{"n_layer": 15, "n_head": 4, "n_kv_head": 4, "positions": "rope", "init_std_o": 0.0045, "optimizer": "soap_variant", "beta2": 0.95, "warmup_steps": 200}
Each number is 128 + 32 x the weight over its row's rms, rounded and kept within 0 to 255. Layers, rows and columns count from 0. Numbers have three digits each. The size before them is the row's rms in percent of the matrix's.

# layer 6 MLP gate, 1152x384, rms 0.0963, rows 1100-1151, columns 256-319
108:056164076129127089143149134203183145085135080098089128140125166120121110120138149181118136179065133121197089105153173134133135066089097157054137130111121095140158159116125093126115175097104104
102:127111124125134112129139134087115182144113137114126095179043093104123142138107106102152110143165067163150086122177139075109075162192040029084127126125152091122114111128088083112113079124098161
102:143106045146143148086159104129076087157118223128137083135115168175146125130101168092145177130142163140169212063165184137068069172126143164123101145207107105199154137203117180119119203079129198
101:177137127156174062126095136177125100115156136074173082158138125135140108117178150142169126185131143063117182100147154123167139180150108159142164185066177111157169114136118164155117113139160114
100:109065117148164206125036069143097137131088124127128092097103150162150135125122144079159125076155140103153184124144156133093120136114151153117125119156139126092093172148101087145160115160185132
101:124163101115150137128147122156145059120136095158125176123141125144127103111162100133111159146141123095150113197148104076099200108120119143172148147106152177065169171186117149160168121140210131
101:138121171123103126118167118162154165081160192137053143094137138147136138144144169125126135176112170117094120127127121073120170144103169212160203121141096092152107071114119111115155109152135143
097:164112116128137116165135125132093059151129137169138173099188063113152126187115151127106117104099111134122104119172071126082127152140111107120145107127146105155201148147022092126139146162153142
102:088143091071128185150105139160116119158127142130115131077084133079086128192103191149104116143154129047171136140150136065139144137120101095146172145141113158112127112098139130148074105076144094
091:166146094101073186069141194110109212092166174170115143107159096184169131159106123147125126118129192229170141133122154116091156137112117156082113096158138103107180083152080139132124048114116141
097:164132127088137113132062157074121104086105121123093132129127101150094090165135121161113134114157170161161125102098106106163068188116154115079180101143114084173138175131130126155087122148075081
100:189089129146144139150111096141142198116162097128164082113134095139133162135136108110135136171163119082141139127148157101146083125106127105120099147126042100114102079163141125146147145083210041
100:179184168146124099147145149109121086056110072103100065123174170172168114185097188118132140122072149134118154105138196154110124054130133192118144117121107108100136134180100163146170141065161096
093:074181126120123115131163064130078117140107107106165140095082095188116136114140145063187159142120147102138184121124059101113142130149064137112104113079121097171135127084151114125101096126140143
101:129147113058129052094149152077139073179171156123083140115117104152171107110142191075084106091165115105121088114143120167103106027144157091199159129105116118092166104099154109114113208115135135
106:151126167164129152070101110158069085157109108166092163169133140104108141080155094114170174075080088118126132165145097113105101114125127135129160130089100086111099124105169152100083122081119069
100:136052154146132129179073115110135145096118103209111087101176144132135170134172126135120141137094158128156163141153068134098158154121154162076110119124155183110132146153106160160082135113173185
097:092107165137110095112199152132119140136116137087127100176141126138068143103137165078179078130072095104125150134082135141100091156192134121196154126127120133120146071131135144149129143121155164
099:086179086130156135205141099141063136120122102204128171180138131172132134144118178110084158092117101174118079095160069133109100075108141170140102131118118103081138114114125124169174148094117121
095:142119102144140168191179166192111129164213113112135145160032133136146142125143116143102058151137140118124089132142145114130116135102179189174166178120123179149096204103093107141144096136096183
097:105149097143126111135196190088134149121117112081137223091118138159083158116078092121116141142104120151115140120097114100091159141186069142145156099154080114134140143085163146139147117111161165
102:115208107128107162130119174120123114109102129168111125088131166139134125063152154136118118136107165128157106178084145225109077105192137137175017153139085097127069126122148053127165171091124154
103:139160087109149152124157135089138151164080102121147108090135127075138145120120114091114135148183165119155142107137062152114097146128128193136153102187100044159170131090146181058133128113142126
095:109159118136167127149177163169122164110111138129129115126129124106116057120142151130146081134183127187104046168149133126168140168127091193191120123145112140104109074130135047099135132165110123
099:189093093117103165124198077116168069085092137181087096087137255124165137098091069136096130094133113185158109090156150074137130137115103135181133105127068122127092138121125155125087102105148183
094:137127105149115109092114137076135145142099137156089139090134196087090119126100131109125094159156089166155092055127112166115135119110195170150097139104097122166100175189200121074078150091063144
102:103105107101083060130102144121109137182099115101171107121132140128148131110132167141137230129103101156132101112189128130200065092140105120201105093166140143155119164134145083169127166164135158
103:165140121108146096092116121147183164043146076166110105149130101116170134141133121128168117088141153096224079107092143123146157179056092112160156083086165162186079141123168149147165109115128095
105:166110131132108153095102120149148111122119131137125117147083168122178124182060136112084132132117120174130111067159147083106140089126137150130114124104156145151132140130125106098159134139082136
098:110143145160150060154166169093103128088144136142133134123146134154084134137201190173153144168157117122114144155090097109089099140048147137131070094146132143060066127162146149182121148108140118
100:169121167146092172137151127164132074142127081121182134109132120131160191122103133166121074155131172047102142056187120124110152134130193129154139123135063099114161036083063185163174124120174135
106:113118136144109105172148130108138120105144105166122144193085095094126089127132124105170195172148119152113143108172074118109118124163092097096103082111144199129111144132071154117098120125091085
095:104086121132100105105118152144137120160106128202110140185121155095118129173121204191122107111136129074187124115109138124173125128172095135134153140198127143079157083097104123148111087184150169
101:081103135145149180137143109166159111123060168092164153035116161118160145128118099114098143155099131125169116092147128102101128094058139139103067171104156175090104114146104124140162144105113122
107:123140105109099158148190063126105102141105181107157137148158111147070164106086104166170127141078097128165160152199121109144127178135104094155147137093025114103123150123171103116148114124153144
100:155113113168143125099147065134141087162126110095163106149145098154098168146123152110184156116119127168138144133171130102112149111121092217153069169161100128136106161145139126108028093189107093
100:108071179102127121141143127120117107114180149156159082124166098143134128148107057139158188175083098121123115066132143146160181091092133134082132099191123093194159100154067112085216135077132118
103:162161091105098123156165184102140132139123090119159114134135104089088101127154100126092102098143116151120122034100165167157143172155166114099129129117142147107148129131080133142119165110118147
094:145100169079136086125094136123129069132101156201157137099108146129117132093075135224105181137080137164166144165164124128118103075167100114175091160150098118112097116167157113117121097134130128
094:133138107142125105075150114119150119109158082056059100036177149156112179155151131209124128147109180098175172127167101176167123124182121157066171167174120080166129125140167178145129067141118111
109:091122129090127161157186146152145139142183097086127160161155134100078156141047151108123167122174144123173106155165134101130196100150163146102185118104149141174124116087117168094135133102140127
095:140095089154153170130193105149096112145103166109195156086094127134130195142109128075139125074102143123081148113137111146131155142176095232191109230095145127200123113160160174169083179131164096
096:100096077122185142075129084192102165190101161078188171101207143127160172100118112113130120124049096113107157118098100137155147171128105138129137080079088126237076124146164158133163115118079148
096:148106098107138172149112181140171133114080055096144112148142122140098139078131148149129061172138175180137090124102203181151156093093099065152101106103175120122122086150131075174156134093136158
111:152164158111193145126150168112158106085126158102200087149115181172071099137118129096144151079140126137151160110141105159108114142180129139137106141162171065123170099111160125140100081117155143
093:120074105142178143126135132074100108185156151162166183099148115114101170117120153109149122076132127132156125158108145075157139161124080092124191068188144104098136115144115142158133137155161150
098:147143096175163167113153103093139110162096133187164135146121187070060124145153114116162094116172144147114141159113118124132128185094139117172173109172112131125122090029091096149095082139153130
103:151112120147205081101137080148114107112128118120116145103130123103124086162146138170095131064143166129105183151165112119077125126093075161107125137079118080126133121137227080121159186114155157
101:144121105157202109151133159139100127053203109126124150129162104098089144179145079169146185119095126144092079118131113167102139091126087077123093123152137131062173102156152127125109151181147091
098:087110168128182147057147113162085186168127115143103074173089127193173120114107124122127203120115118176071140161098161159150093172132100196146146164090085155115128176081118106133135124073165155
097:111084150154121149101121167060093118142146142152135128121112145162125142112107087171162114145134088135102134152126143118175135194137113088123142108132110175147107160106163121191156146145096101
094:119122121095084157107113096170140089143087070153143153143128160167158159140097128098186104128113042091152145170176171125134131145171123166114170150140195116106148086093143161123172120040083082